config.yaml
n_layer: 8
d_model: 224
n_head: 4
n_kv_head: 4
head_dim: 64
d_mlp: 896
vocab_size: 8192
activation: "gelu"
norm: "layernorm"
norm_place: "pre"
norm_eps: 1e-05
positions: "learned"
qk_norm: false
attn_scale: 0.125
bias: "all"
tie_embeddings: false
parallel_block: true
init: "uniform"
init_std_qkv: 0.0367
init_std_o: 0.0
init_std_up: 0.0367
init_std_down: 0.0
optimizer: "soap_variant"
lr: 0.00305
lr_mult_up: 0.941
beta1: 0.95
beta2: 0.99
lr_head: 0.0024
warmup_steps: 200
schedule: "wsd"
decay_fraction: 0.648
decay_shape: "linear"
final_lr_fraction: 0.0
batch_tokens: [32768, 65536]
seq_len: 1024
doc_mask: true
z_loss: 1e-05
train_tokens: 392800000
steps: 8470
dataset: "wikipedia_en"
Each number is 500 + 50 x the weight over its row's rms, rounded and kept within 0 to 999. Layers, rows and columns count from 0. Numbers have three digits each. The size before them is the row's rms in percent of the matrix's.

# layer 2 attention output (transposed), 256x224, rms 0.113, rows 169-191, columns 0-111
093:406487409541464560472488489568534529556465469474576532542450475450543509450509542413558433518400388518483572487532519511566587505478492507559580481391575464560401550529552426477471447547558533469458481513483453480570523554470519497520414453459433540510615461528551483495423510472500526546461455419522479522469459565477507524456533452501
087:401549452507402586586495529587468482465521433451520474509477548465469312518456533558548390534566476487488465504543499451526470455466578523446514455481474515483587516471518539518522538540563589481514441502559468469553434498486419564541363500589476424496495512499538509541442523621505495469528482473534512498506449503456490557557515536483
091:488509507482520575498485488537584547532493541578512509502482563425364454560531486597569499389519524520515571470494425479498444459490552366525519530441553485475509514472467537488496508560517503454523486443579490571525543555468510423569525606496499479469535425608577452530484547473482438546595455484521424472512547482529401408452495504461
082:675430556444488438476489508453590539471541577458492518466420530438499424514682510554455497503542496448459424408507503458581451548520616598536574448381516441496533593478431523453543517439450467449535442460503498534547507518457532469456542531462541516506513509437493574507498505489546493489473527488426456491409475446482437493595487525451
089:343540478448497531524510533566579476478451510441427586526499524497415528449624474551486486483508541466529488454540509522455501440492455402503453491443484530614439456541552503450594494513480530526508473540481553503469511504508550431476536498463542486494569481514528471526529405491513440537479522494432564496528574580481444507455477509437
090:550412472525551476511511383548448468461432590523432503470544474564562503548469473384512523451420540447497508500463513433559534526526485512548539505493444559507609519598419450494487532494550588532511544530613547491452477550511499532516550493451474599510487441481498484537598500424488571538523569510500487507530564569502496502597437541560
097:448469436429397617464387572429542499555600464494532521524524550495558542586503477442500418515586582489487437536527567553441503406495546523518522527544515540462545481544533519536435472616531522623472501471490519553565494459561543574606451506535544444487507500598524498452489564560485532522468519502512523489462399483455508506552445440482
094:526435480425489495493571456544483535487489530529484540460492426563452434452546542514571539461468500546594474455482438507487658522432504499534518498442528510451465399531496425515511445510511545500472488467494571482520492466540439457601486536428436540548636519416449509531509512500451473439514423383552507482522595562461530498477524447522
092:466436527530507438521491503503515503555473427447538418521536544511510495582529530480491450492470554422510421541544528546452533451579554522449497440593443440492527535567637436454520379503486507488455514531524574600543407520525504546465503449496532561635536439583467491463554464567388505430444517533498511514462516463438535469460591570392
097:494540477432568540519518592590480548526535484489378556439518543402461486437524441503526434465589536441413499479499523456525603518449499510511503558446434509442482444496502510497473521428401508463482477531508402443580433448400516482597557483453411495511449450580448397584442517500534527494595494567461505467504511601473463465486441442594
094:608598480467498379477535482582463503537424528468488474477566560507531508406534410484566492500484491498369452531504399499564549497524508607453470498444520495498482552431568404419462544434399510552513462489546610476494566496551517481534526545491453470507456484482466553483548526443538492464421478506515485512528559534439483509477473539605
087:480506444508511590484514438577574430430582517550530514487476493559512498517484464500605459435491496578536454430510451513472544456505451547518425534532522607572372449541447473528426546437475462515521529462574573488552507523552485490448529559507433523451465451540432504527457431471430476506473417465524546550431396500566486485586457406509
096:575504456562441521546510472469566505365443467509498532477570522557488522469496503554489459421523486555594547509499477491415568506484420536440568489566491499443532517520452562456553541531528565472577537452412469444451487521520451500563467552545503495449509482452323516475497508542556425566605545494487554488552475444531521456473439507415
092:590538484436520449478481507531491501536484554418570476518585450461423489563510566575462574490480486410456508447480507558464521415425525498418485477452566502559618521554486569527542483554413488474345455536613482504537434554520539529561530393455515453445521549455604508485511489496480518484496582541502505573471456469464504571377464467490
095:536613511456506494561442508500568468483465484468556423544482528446516512380545491529506448464335538477505458579475483529463481558573453450431525501482470478552435478495589509463421493419462389543565591534422546517427615553568526566557486474426433509471400564483562489533484477440444542525545440546493551538545460475437546391544513467519
103:462603464573548487428466509449431499582428504494523509547475505429475504538499537553480573581536534508411514535482493458441481469521449487492427454523441568444519526467554558456494481501528440399435456461557489439456544537533551496534511562501538530531494522515454592513452426515486446508495540536498444540419588482542560459499524491517
102:591505546491473427519521461522442513494550487548454492550479466464530547626530515587438476462521511436495531561521455403527437439567575591587441439495503538554496446538578531429536530437531512471491439467504462568567470572542460502491431473473544509506447520391521477414454516416480573524562510522508523547436415430435499561525493588576
096:641354456441443442521424559439583501485459556566504544470393510513548575460481495504412428532431486544456540509496443442481449556435483447526453488414463428398476519503422614501561533507503538480455491494576524473393571511443537532545461553503558584470674506445563582518530519469473466530491588492555457514404450517564475564585500560471
087:606535502567532468484421510536460446558512483486488621477447463536425385590546426537472578472566454537542467511483487433455472532502443517549458517555405573453550530475479485489460547464502551528446550392513525541516383571527516507504433487509480380567531476479435442404503455517346465549461491498445531451526579466514438513451500506490
091:567447452410457478475519427467538502588543489549651479553501517449598531509541428495419545441516505447532546540419579447418460485435430513474584469555567529490497525584486580553404481479507580499435622648546544496458501558491520500467529520600479549536508487537435552420526492510424462545517382511557546539451424531486543419502426562543
097:514481512620369484502467528471444533531511496410495583440385425423492472414530546428494553527555510572606539480439514504506394453520549561475497450504470483504543476552444493498487530518478509482475517553551577452521524577407519398552502464497490458554552460584484461396622467503456437449484580475448558534503570591516567410500509475529
088:556464443519498464488505503556431479473417467514561446475412483500445411457467478512480526429455479449559487492537504457564557495540500503449543562566471486397561500525444578482581473609348537513452537564540521510463472492479478495607491487479497493548603480583555390483484452546536551517609431523571522493483517473560437431501498511534
098:554566533481462455441506533489459537495480471463578473513479527464533489462526570483425534480493430456535508466494451560522519444466471480527589390548471456514552515548525454425495414459409544552390453555446603397509495456481564551520474479492466466654548539550526557430557567439558551451540463418559496448590477533471515460566511513533
# layer 2 attention value, 256x224, rms 0.127, rows 170-191, columns 0-111
095:541511483558517400574507504533489493464441490593499579537495508508470557517409581477430525477457602448531446561485488480578547506514540533539466539522536514414525456498467510532438483514458581418527538593533459524470489519542517549423492553455489539595497443465513523465471503410450598544483519496472548512576527486484509472410502609452
099:456519445477561525570488541482415392444483469549485504460498477492521510475507482430511441500521614482541392473453451509529530538553455468532541528480520469522546480412567536418513486473443496460479543541471356490410423415599558487475458452419448544531341549514538603398416510544575424474500545493551475477590491487391501495545558485566
081:524534489504595510449485514453530524443465490540604485570521512524526513522611469542587516439456582523520530521492523506404612524444451511490407570485552518447563579457475502535460519460504499492494527461421415513559534532536522490498540463464511472482413472577459502451490481513589478517550531501550599495568537535476596529505519468621
090:539512421525499560463596532421379427531501494520514432539474405505524458481597509517464444494516524446529523480566486471504496585494514560585428451588587475512427522511473485472457483492414520419517493524510533513401397490451561565487472514406527528388470502502466518489531485436466467474593546607462438528518427557459542533542475497454
097:528555531453567534505511577459422541506465469459387453563504440536533434497508500594525524554507454559507590465569473595519450419568564602536462500438530506512435488525470500496485497464416407534550372511466517500409525484424501447454508509492490518428478524468569569554460511591499390451508549550470469482500474429527535503470582539502
098:469430573500484440422534456615394441486485509496472487403614482454417443482500470574498545542502507505562504562455406482539495560532539471602402463504486446516558506439471510572544423531425484509464490426485442457493585498522529527422557591481517444505575557440484410528546510468471492472489493494503523463514430552530497541437489500501
099:570496500453527540549472531527470581542548501465499401425415462528516540562506475463510550461508520511457470448462551511426455457490550448454548474527497559533469496491466446398468443475428543529545525537399502546480459527527577481504434419534458555431420490528444585494404523506513444554537454506592483468417465404430597443472492490408
089:614536547501495466481495497533494467546544493515455555523444444529462434533482445476557489462465456456580476463534461520577464444479489515395479523494483504583516438601419534508449601521503508494424489348558458469527570458470410562517513529505489503485512541475509433427531459481473537479464391539506522518482469576417509461436476425445
098:481453452498440519468499536343531491503570417437492457529446479507519450497395479495375527540545452477492532551619463475469379466479468538525511566522453587496496487515436458484507455544436462429397531515452570518407579509543441481458527471516397598512583505504533545536445456506510404578388536481445425488459586481478546488523544555463
093:522439433595505530568433467446568578477512463508485455571517436458463449523474491552538484429428512551499513409433492455509471478511535417459470536470465475505449501467464437494448524505476495569472522424420489531502497507478526490507482507598625551497564454419477495527555559428497470433537497546607557511433433473496564505538461457548
084:507478535457520516383543513465496543512436514480516521546576502453524486501582579476483639521417547555506503431479525511523523505372487518525618564509536517545560521483508466557624497421512592462504503516463520576385418531517474561556465550503510411508535479432455545445508469469534510475453495465464478485490524539555436456483477425575
105:524495526536552490474502506532449576554474504540594490574428457426603547502537490517522464514408512462463446482589582446493498477513511442503486497432536511525514555454445418538556414503486510424446404529557539534484639456492492445559587443495447467476521437485478435526486550517533536413460484390478544593437570482475466508529440448475
099:457478572428470515423485430457445598432608551582479493468514487501442513433620480545540432547524516457485530581476445492538419527466451457474425508525586418501499559538461511495448490409455490566565522439465504493497540485500516505555510483493529458461492499541526596428480571543514643389524456585494533520578545542486586519589540426525
093:482521504494502627496466474578407511485518515477517429355570521611448522581510555533484547462484397553484557422471471562475525506453530436471492521479515626508522561537616528474595441554526468541422530501504453497573497498492505431506472492536538527581576458457521473532558583377560427414507459391469529461481526550505431559507534480577
096:486477625499434575602500526505501438418672466455449514465490441504446469464522495458523478504496431534479486549507452484546432466479505572470579541471564458506495514541517539525497565493523594661521542471486500500487427466476454526505593441495463552526494544580504472499471455569498517512516478486455423493520435499424454532539581453471
095:442461459451489471490507471412501511467448558529470418513499503501517460395473463573499484485559538515549510616512408599649599451431447531533497526527542433519498581465474510411533436508462454428519527516433507448480566506600533433459491594465474403496427490537469500519486439610519479510459511440465455486495542527483448506472497525480
090:497545529475481584503512533467427541465481536441500377545490529444455538522503514458557539456426470509462458483532444440512606516566436542506519455490568432501487489587482575442551541556509549500555461544483426533419556508454486485469605489496551456490453524552501501441356520551447458448558460528470567505535539437515447538598449479513
089:534462522583530487450556511463566564534576437460521521456548439483597507463518562512542397484466509484496449539518550535510495535508571514442504406556518483530520487502434512520479469495596446553562491582516471482478461418492539455512488429511494605432409442545520535526498598456517500553532525518451449464469453467542583504518520462516
086:451498535492509481483483516450477400533615506526501488523462527524455440427538496495541479535594454537568443501508427563571433483481501475454444463552550510608505463522441498475511469528461459497621496452454472552539457446533428476497455477513466483465494418469577514477495480507522542489459520514449504453544492476606404548488530496541
106:373508412566566490438525517491414547480565515527510518517518496488581530591521418473553435500520521518493397483486560498399513482508440593496474416423514388450467506480491511501498484474564547631536490563479496497479575475531523458494452485540514447431373513570526559537525460555523534483505474601411460460549458495552559468503454407546
092:510537459467471518579501460521463521492517510471441572481479417505488622498404498392526525582529404407538501549414507480488395456463465462411474452450423483482521533535540563459495539453482400460566482526511538507533560507577503359505479413475492552565549406548532539511428539517472501368401528454454426506484493488538507507456516488421
099:432537516516461420578444503513472475505539487512360513529559528564417522477513518515523460523490419513452519504486480479430428557553420473491485434501371551391457453532512526480383502565587513515571528518504491562513526504470403429504520571538544456454442442448524460612424510721480472518436511506446511462456462470553489549473488409399
# layer 2 attention query, 256x224, rms 0.112, rows 192-231, columns 0-111
098:487430448501500547583452358531423499541534491489497469379440392462508505492500481473477586504507460526481485430503526497517593517468513545496514509499585544434479485470446485418499567511449514496452502520447466456437532472544429408472523556408492576535483455390437557399484490450583521532459598461538513455395457484614489537446507526429
092:563416508552521503548578439437447380496533452479524551591524487553483488514452445529462511576501466447613519449495463506514530555520526591446583498543555574518491512514616524561479474536479497513563458586449518460492591534465553455512497536521503540488446514485561506530482475505458518505558591526504571583460473566521589607481533470462
109:392410471436475559479553528464610561481610498437456439628548627488504538472440515493470541560510474481453474537514538582554512572516453545523541548489498533508519491577496460510557423527488553453407415486576538515556498459451471439457461444536437522493506491545504483509534498468482472505500536483381465451417491461594478566413539503512
089:510448450530615512428451489537549528581520513537491534490362468458491522393410450457491560520532428475462524442519619464538448434572518485424501588552516482468553478513495586465595480511444555540507479556505498426429522460502473504542455557443572588486523571561433452523520483477522527429487397514474544535502505565452440547522429507560
101:441416506477498510478597452481470506464533516582513557401516518485481515431521536468511608571578528524401438510502529457385464487518450483521497471560494499428586501521562568528514501430447540537509498566502483419443537549540480438434584489513593533533418516364512516531520595580431517531518506454533476567516408498518510518445547471550
103:466450479580466548456575495473491416416542495522513509451512531499501524495456457513431529486478535488517559504407545571418522510460475544484485528501496410440577539592471578484492552556526596492452523513538477550509519477509396527533626489593429521543605499488586423410484516417485472499478514585471471474471568511477514530550483532557
088:578474500498539447465518450472518448591403573477506450472439445620492513419507447507512466392500541555495438464516566411469482513544495437485607512419526581478493554476428523528502506529472505389477593365493518597557487615461603490494482553536470504613402503465529423463432538523502472489411523505468459417476496483472454543531451518535
103:485508557448409456420485536540521545401453445499562585389506454475540409483460596561495462393578529455450413462504428523450512489476478434574527471582498391536514488536501534460501435497550477532570418551444592432503486469591542493495499589489475491514471438555479442456507554487499550475455509395566508537530412436472529469565476484407
112:537575510498493495513422433537509461360506517480588468365584452465464502453515506504536410554477496541455346390501507515484594499514475524556456470514496574525437505545496505520461507465407380470482550521399468445483372499460438455509501434518482534475511531535529414514438469572530556465480486447615521429396481521501557426506506574516
099:634506516385567587593504386518474429526475556524503481556495422471482530437534464542521503511571413502500471526478444465487451618457493551564445456439587505504523536529447477527527543457477552423491539496439569528483463562463460535526445484514504516503458449451485524549441466440466499514642503460500464480504520474523564520549598532411
091:489586472569381542472458553558467523530530484440522575540495496459497447462530524439422471539594500503533444500548531553512515475466482536462466455481525431477486434547435496435485428528461545510490517517529525597480513586454553550461579449379508501511521532488516499423485464578527567491572550507508509555580527553631501447487498501576
089:483459485570470407389500491492494479529484442518475441539473483436543630591507435473499509507548473518527423486483491453448552529578514519479639558529489493507486556563533503489568488591540529536465497518459471478497478435436413441474599534471417433463497500449469469559451505479534547464488482489395413405516543560594458500475496525470
107:434550558520540541530480576500403538549503485502541418583543510478451477435505532454552496442508493513494650459499408471585464472525480429418504438474474436494453458472624486475520558479492508425483529469500440477559626434499491532481505519475468571471440486581441533443498475559478463513405494554473537568545472427521493493537453616500
092:598580409442440428470495441469614528409543454574513430511517535551526368461461500527477475501453508549518359521498469512423555551587493503422518462477471481566430476500586573554477512448468500529467529580492533507501511449473462473478486434397525487586413528495566509465479487536507546503500488476330524476506513563413602504504618490464
090:530499533546430453567512570522606474572487517507412442462509490500514468504543457484560549463579483480516333498501455448509469533497415551487539393508532564595503399440498489468442533466504449444541471461512505451440546556482454477492475560495457603494565469588491496375421578487503435471492495492591572583472429571428601512458489467472
099:523414517494565505516446486441499478470608535526488483539635539506529506487583436514527453501507533405442505433536461543555445479574468534465474447530535478505526461530492417486537471553418500476498522495469386548509512557534479516497517531482535527475482540416411576474483468524403576487614499539595503463474483456532560500414562491441
095:497437443546564544511540498417524443627504565606404462433520424464559434421595500469496600431470582494540553556393443565496530410534443428446460470532494473479554496489531484535530526519549546395571440533535571544539548512498478501590577465463451481527422534485567428561478470494515530501512466603601502476545486474506487536514460454511
084:443491499463607510449547513466607516479458551510595408563516519479523527504477534491589522501446430501465492534551479481530484584498549538556593565448430480471499546527503484496555502553565410518411543623590427559556505504496487521520543489456497453478372379408544503499491586463549519529548484532536488481496512478422496557452520564560
097:497505477591539533467476553524470498499428556501451555466536444504465488504539506453486487565439590487482571487531420474511623455508461513604443490554401515531576526448464548544557482487483584466446500493443441597553466508424485383592458401455490517530575477431518485565484492517462398482561479435507418503606476566484495525423488528566
098:495467519533566475479450453437529439490498515528409522515452505429406560496614565517502497520471428432451469453463482515533573458495501505534466462482541474518542507491516419640545483430513456536542584466487441453538402531480567507481463504565387445441439519507504433439493580444507604444421486551498506663449477463473496397418513499464
098:502432472459476502560471570505492473494617410518502473479495461445492517539496510511411467545520440509452573421414532460443494437571508578549442597554479499437512552496469387615449522560614501542433540511522472518558526523552491499464588474400579540424480573570557578446509566583503477520536454572536518472444525429555514496563463440475
101:547419484518515525523523599520467476497534487494478486557523413597451506488498535419537648496461563529539586513520494528487467413490501464486553487550490575536536444526513423507447541470552554508566500530432493510409552548535454491581470572514444521548544526433509507544491604476493445526599508462550537463583498450448623577546436624490
092:482505360532466533568523429480551592530587475516530507486578482592481525535524506504479564541469428459504475423534442524527474574543538421540538557451461469501467450532435543429627540462580524502574416506606553447483510463483494557431499508529479497503534532503558515561516555407442585564532454497554464477505577555505534520439475444566
097:425471538474528481541522574520480518476477500511534455447484463489443459418468504535426572403532527521480555549422528575540509527528426471469542505496505541500531513457529428470467477411501526490481648436376490499404429439565497572473512492469430564553514474456467510483503516473497553425513563548509521459490561546393471442577473573488
095:449474498380536505473380460463462498442507487503603526464516515397439536479513545489450466519454571441454479476426503542353498506433459582491535485511403504467510506374570521494570483416505548598481613522513464458525557534497499495532559544518477523558482543424422523516506503472554413513461417460478493471502485467459535519546497494461
101:477509456510524411466518490557478460567474602494465500446500525544509562503557541446513581495504539481478428373514571534515548534408466447528502561586487531471605487515473586457568505478429545523467574467535421437453518410556422520424442529463496509551502483525406434579547461418529447483435587431475448455415460446524446513458462498463
099:541376549552525503565488477488578530483454484525476508615436440463413422454567529495504514505567481513425474481484520572511459523391472510544514471552525507539468475562564491515516551450475459476456541455549437399494560592544525477447412544481481547469485481411529457489499441499528395523443412528491452564496502547549516507435525526460
105:551508462520562557545569487562435471484505506539517530631532483526488495458465449498501499558544545524477472490461473495481474437479445502534427503606497469452485432543496526473542493448544469538517540493471385500470532425519478472449511580562527542479563505435484498474464470544541473476573571431519490515486489449545466555550486478526
106:594522529512406370487547535505509538422437483495451590435496564530513553591573424483530606434599438524509411493501507471541476486552493436493485482445490526608485528492421505409601483523488506461499498444485493501474446536499576452583498470418491476433512472578512525501487570492507415457483589425519420456510491540407538419490517497535
096:428560566493490488553426466488462533516464533461526482539558485511497460458500455484508519489542471484539552463436477531531473437542436510567472417453551510531506530504575562440472583540390363441454571475540524526567498472507573469537509501510605476478490445604541480521583447479464540530445492597499467441518527537533523625491532583496
083:562552452513514464558488553561459537562486374612474473483563390451454459417461417430511493608488474535459552561509441585464400494545505453495501558450450558450360450476515564560554489400537496538543542486496450515468503527525451402483443568448531530532524522518546476480459490539526473528519525461504534451467404491530465515522519516407
104:562507566451458494544463524537562505531442531471514428497501487515466507552549429499439452520441483482505460451507350449554467533534453574536559462491528465563418491575545519409541594561560526475523442521483504463504494431473607481501590529574607470516504524506509604533583528585465492481452499498506527535500434452571599534496501448425
104:482478526470436505599526415512573485455464566481473468553511509496479501540596471525496439454535490541428531552475509445555445603530520480509575503479487386481500453487560516510438519607627575600419480514532432539477530417496474507505579538517503512558470507475600627417408451483455506516492433467531445460480595546511471565502473518530
105:600429502486523545692496474491525502519496635551446462536491453440420575412518483428520492438488445486562478499513493527523452513454470485533559549398472523514517522611555353504513568441464539411465560483447556556534439376432562489551566477522565547481520462547516513566514457534523467563554518523472536540499529516526459463429531598510
096:588395506469433515509568549503434504533550477504518485434501430497532459561472506461471463504422595436512524568414603496479547499550498471416580510582486446445466512467502554561453427549469450488541525533578598510433505426534572463517520441565579449435389571530514499528573484503518446466475425530538540522438524558525567557571471412479
101:557510444506467471525571446471454472474409566523503529452384450492499429511416592442414617559543535450510516432564435488525530472424481440466440545445465558477479509516457617454531421603493534503507362496529469539491464486503547506506559579486533604499467585479477449493526566535500593494511572437519574447604492498503525485537466490503
098:511480548563446491568516484592455442524506438525371473552580502469492447544522418541511391518496488465454487627479436468552466548526510463571495440449519395522439565426582407487434437555467425478494500497455482495483547464455512543490491435514427515504534457490468591475477531573475482528541487460533531486545439569428483564445627510432
084:503462482492519528485519558479545464558437441535610557487472446474449491454541506522500508548503564610521518546576534425376493486497483482560476427518521452472542465526529529417539442474505409494610530528450503522470365515507506541607493498495590489465458484521306578500403548477468517520478476514482490537523554517526508554461523481436
101:482513580478500546570545504523482574507541472605502545516454552516506536460446426491454440518485474454494429437476575472600494617514499513485480547492506529439562519494499453461539465503590600469557579488526583476443522463521533485483546529487502382471502520451550417517472457477526495486490484513453530480507567406580618527535605540530
100:525374513530536582592515461543458464551363534461517389536495378535511573453506533446505524556556461561571428511486480485450511527512432459465564525527463573454460427500481495572492564498539456404482544466499471434447522500498507474481491517588531506451459574449499520534559434513558525470444456503512479530409524448536557403532529535468
# layer 2 attention key, 256x224, rms 0.107, rows 192-231, columns 0-111
102:463475522479488477525563500541492511444483535524480545500409472435482502478450585461532514463562445408366571426438442517610498529532475453546552502488442526460529470573482560608445461392527590421519496533536579540446503449511565513568453483384482537515453569540619599435478457503496538359441526464452497494507514509457436460568521513428
096:396531470503442541479644513459502549488482396408517519427421494616526441580494534498404535532436420556517500456461518536476449546590529547533480448474498437561468508475539454449490579490498494419379569463606502527528479503523493456477493476429520561539481525444548502508473480446458541415449481541537562435550522449528447517489477453424
102:484567526519591518468475518446460479525459529516459468436504434500463461354535556550523455434442497511498584411552496581431559570496556577478430461528525446517545462485523480544460521457427478601465568587519495421454547460441487567394474521590607494504440585442560487515558399534475548450454469493516431432575562442450654574463492548529
092:517455427523463502409582472495503471446352553432484518420469510510514472550491462490513548445418487458545523562534431495434473575403480464553445559576482470425456486508499440504488469513487532493488498522511443544599484431466545467591504477535571429441384491550534457468533493561471557485506574508550521465622474410449427469556493500438
097:496454473527519502505524537488513488496491396488502442421487432415553545501513533463519519403488557452534412525491503517506473530499509532472515488539537588441478493514413499502577529602537449409464561395516522565525504531407482542576457554511450599490513544554495411538470464444573508436514529579509548492462391437493562446527467524533
095:455538464440484467489495432516455611491444456485524485524600506519529452480501538558498491481536425534533642474466391551565519498526531445438535496444507436576455509437552428487478549490598467554572401520566561567533504487544543512446470502482485562498491507458472542485477452471560611543498527493510497506610484425474558386479473448474
090:624563488577447496432585491488480516509478483489417498512456524451532457550620490508539483591499436522505526488514517517614490441506401411438442434515412456426592483448483459571444467400522541474518488475529545517499439407558512506489454573454477598431509544492524488577461497452438474435611492477534503541454518495490450451538509572485
098:530580462605462545500530460493511483556463470519535513542414528480512632579519500546595509530514539571460499491440515488536499385457427477573448552451441529504480501485451500511451492488472458500442524569582532605521557491403505509501479446468546433445461493560514514521483480417600503438516528463515478547455514484515527552479545472626
107:505508551503519507438427527497456452584534494462505443541552535524516592484486488471466490501560567542448430571526517623490588579505495535502462580468514567509541499524482511571496458459629556563485616507542519546476506424431502538522546482520582500578505465448526583503573541556556468598394538531413535502546507505558473557511579475531
099:493446474481506479540543557479583593531566397398393473558541510537543583386483439492474479569369403393488515469571529481624538453489496490402502522517482486455532455496521517475519495474564482449494544523564473419491597510403498578504522437550471481593549610438511483456507537486477586553480424596488482509434455426502478433575573520563
095:530469525549527514463410475392616526511528564535521465497500506497538462499520468510566594500458520444483599516512517490411556522519530468576550489541525539572582518562455567515444475487415490528566502410481597492445548456444461494573517449415460476392491443489556541479485543508507512538502560538475566488491450595470544431523481539444
091:548602628550434472559496467493529471501530532450529538494545577516561458467479511504511557547556593481498539507470473557499528443484521527448472549496471569446425456477518516512438465476518472490549437524511496424491520380618545432402519500509517570542533502561610548493432523444518436520546508446515500443557517493482478598476505444547
105:553465498528508485562526440608453520473547552464468506501425419652408494406528410555489537483490489518536433509473470411401453479636445539514457533412488566489403506429495506573453520461579479432495523489420428397468404451453435467496420547542486524472504520367439536506522481532514464456525518506511464461531509514500571535525458468448
097:567621516509560445538489529441508508498482511500556467461561424500481584549534461476493477473581568525526402501547554518436578516483605491624452438544567482506507537552415506491498473528520431494437601507530584527517476595479524558454439541616442515451532598498487454518531394493510496512498551520510427575514501588456497561480509539529
096:533591533469532579543438625530538427458414537495521564582497588480509480561469532514518520413502573508442559534397513554511507461473536470500565459509499484385431581464511565500547491580501476487518509568536534593533479512489531583604500550565516465493436505468406550538501514522590460440561466519401457456457552511533420468482567566540
095:472439528481499480508520484623561546428583559498479475456504455553457561465475439591442509502446429424425521523429542427467540476425502454559470506412413405477477526496578459510446517457534512543548561481452525421458541430466537549427458419533481458560499485544539386547555536563505556525360480526468431465457530483490455532416448519619
100:536432366519555495426591500524503510521540428491540438515434607527487475559413484548464558488556423457488539507552552421556458565568479575481479464483497485530572524515476464508514473436498464506471489457444468513468508532450478487457483523445549518449497573516465381528458504394524456469579539423386516449489432458551512475547409527503
087:470467501513456430522475492432405567464501501491557618529463436412520512471460471504499498573492599533442456525497550441539563474471517445514445498490519455553520519517472536641590485439451422449527483569485517470485535477518451472423498521517472633530500538550468466567503560498493484482433492517367527511414522515521511485418504637473
091:533404541527444576603545467456554442457536550513518462556478589477443461479407512542512414445456541498546400592503565410516501571561518477422535451544495455496497589530555446491518549454550400511499513537584540534430540542561503576460484516446527472460555468581531538532477535428483559525460600495519599410545424413434481499594491519487
101:483523528441559532532464517567477498472539517531546432547544487474542506397473404479543500519406503520488467545527496423506473479599534479540479463427493464507469552490532457339454455478529601501540527536465564594519489458450434548465507552527568475594582473417483449567545543526486352576465485571550405434508481430511513484499523457607
091:475503462449445579415478498535517534436480542584523518496503470632429545565554516479519571513398478463497461533493525563445432515436479547485395368517495472418454472514556617465492477451420570547501557532512498516469510568580528479487421386460476380565557535461555456474575486406406532493521575458547514568502542518495437553486514432559
095:450476416560601472593547497513425487545519479515506468529444497475505476539567452593484423366471453496450539537518442412625486524492487550467445496544477526473446590411449484518531480496486486570513372600521525520519504424504525467543554517529489483464522475541494465418458447474502512449445485449441542541526487511459503512561453402504
089:471548541562521546440510570446475488478429548453535490470532512534507416621527505536519358567544457513489619590512537527480648450491550538501527430474531563493468521480448572445438475425478426516461522471416509571482501604515512500603431494524464497558516475519477419512481431581464478512476542441525468524528516471467521517459565508546
093:564547484424536492463484474474491483487460400450475499579449547482511492473533496459498431439523468489588527403518459497454498528454490538489537479375488436528534407489515461476588466440488514544429433506573486479605563450492415623527429398524544463485482515540446531398449548558560494628401533485493469565540508470579474606549561466550
092:531460507524461516552534493581494552493557535518521499565530521484475557454482572467516457584533376460412494481569621518570488446496552411552526532377557410525505449523516458535467500506488503518465532484531487557432440421489409505455359588537413471428501485498484515421436521521462566553489571552461421405459504514510482470490524518577
099:607454444550573574486499571434490488523522527537440644470500542482472510493523526534537539500542469469459484595537427538551483463581498552516460459485563516513467586528413484456444463493565518455457490466577596535473514545482473431522541495585519471440487432507531490484509509557511480567596524579503509502533502476398510349515459567521
096:577472497505512444433571455510521398557534565448469539503446505411512522546420464460558525470430463492455516478443568455509491480522524498537602532538527563500483562509453393537491535543471475472507524506500487539494424476416548524625568562509496458537398547542450508496472480470446533454590579460483548467469506432468443475480557480465
106:425418469559519549425459522502470478527467505469411460424497500451444631553444444433535607507491521468487569483480470472497508422506490491459491469478432507468557445544492430505461542484460540393444430436506515397497591536485456528522490471475509482521538512448451461449445536511512369495517555532513535543542536492446513467495403476534
097:512530540489504542552520566546536471595463465574592548552529492458604458519427560503487443484496591522443454522514472423472525497462464555458532509566521451453461554443450468490572520516514449533483397466492529583558580516371430479468470547593507462547549531514619461531554489554499517536510474534520570562561569560400449511516507458488
098:518616482482516478499550496424548538508505512554469524486580469437525396558492558465478570543530521589396611552400496478486469555559515535503554472459463477392547527540426528580481454567545454448600542526535479498488553423463448577478561471489497502454497521465531543484503561507530503511572440528517576487515481516443430445480420454537
091:555525430479516537518472473419508405537425534555471520493538470448456584569465518491581507436532571548534457507404589455561488506480560494409549492584504535462500519569498582476457571551492533421452548499412424523537466535557563513546460486428438382392533575554524504507499467540488491486628570536554499568541563513524587479540446454432
097:450464531529522503549501536535517504462510491532517674584495401557504516457520492582485463492562549546606505486595510463445565538541587452488542613540528464434523421556512508534452592502385498564508462437427514513572444485481456492546490483475495527585482540605469477406533425494547510473529471544477491413565455486517462467443480566589
101:439647564457523533497479458565576468430524542488491514586495429544528486434515551546487424606481473482537545484452516498540492496442530488511535437527427542530419579562513610557551456477430422513632524416498513478456590549563505575571628504595532552461517469584491530517519506513442518589589549512533505514570508536503450456568556521457
097:449514545371521550405475471573416533500486510503563439508462531619462518395534518510412412597522569410544517539515452482466566491540510503447503482626499495534502446458517519471464510516470577553472489500557477511515482542533440516506487535458445432497498533403477502452563496537432545490474411413420454518511489462402479503588463416564
090:548581497440524471420542523547475511565494465552544515544492488468513543560551517468533544531560507455585448497622469424520495560517466521595440423504585463465469510516501517535548572515481591573552512569426395517480465536465547483523448531516508505517454429518450530620403468511542582557530547494552591421485505520432407402497434560573
103:551587482530403441488454429427443572544486461468495463471444542518478484561381435546604420445513449504404436596524419521527454527456511522528549478509561533484501498523472463579498500478407461443434558547557556442507469616474483482528467558492483482442526453506496496516438477525527524465544521493560502441444479579480457492426448489454
102:562577542381501537545463474516590556469551516475610438538628641462519541419483458579525501530506613437490442491564492515462456448449523462535587437531583497482475482499512566526543486599490547594536565570489464535537519542471574577405524547573566481518522531498537498514497539548494463531490425499540444545564555462567516526439551510546
088:561564495476482417449502499550452508536489457496580538485522523505532472539487501548477450437526450449507465533438560445529451614479498456559416548525541616448513552457499434478569478514560565532480506575586585441551590497453360426547504443514451440459522506615443596517481455531545502481501507537540468520514504564562540464636511490566
100:388458485469521570503475499451413514498580470503527492429514473470506418519499437570625486514509546494508514567488424528379469448440507436496489502460464498467500504512550469542437598491538525579485506473515379548511533537497563516470521455493496539578483539568458483463536562350441557450485625586474454521485431547483523495523424447528
101:461433502453450468475484474376584542456552458502498498558425428508478551464561414436517457531528505461423572483487508443447452464550537415501411468530567461536546456522509395416423491455503570486506422466485454558519459502525527399575477483431452510634490515494601508485476461396452479515506484494495544504600373425553466438580561558363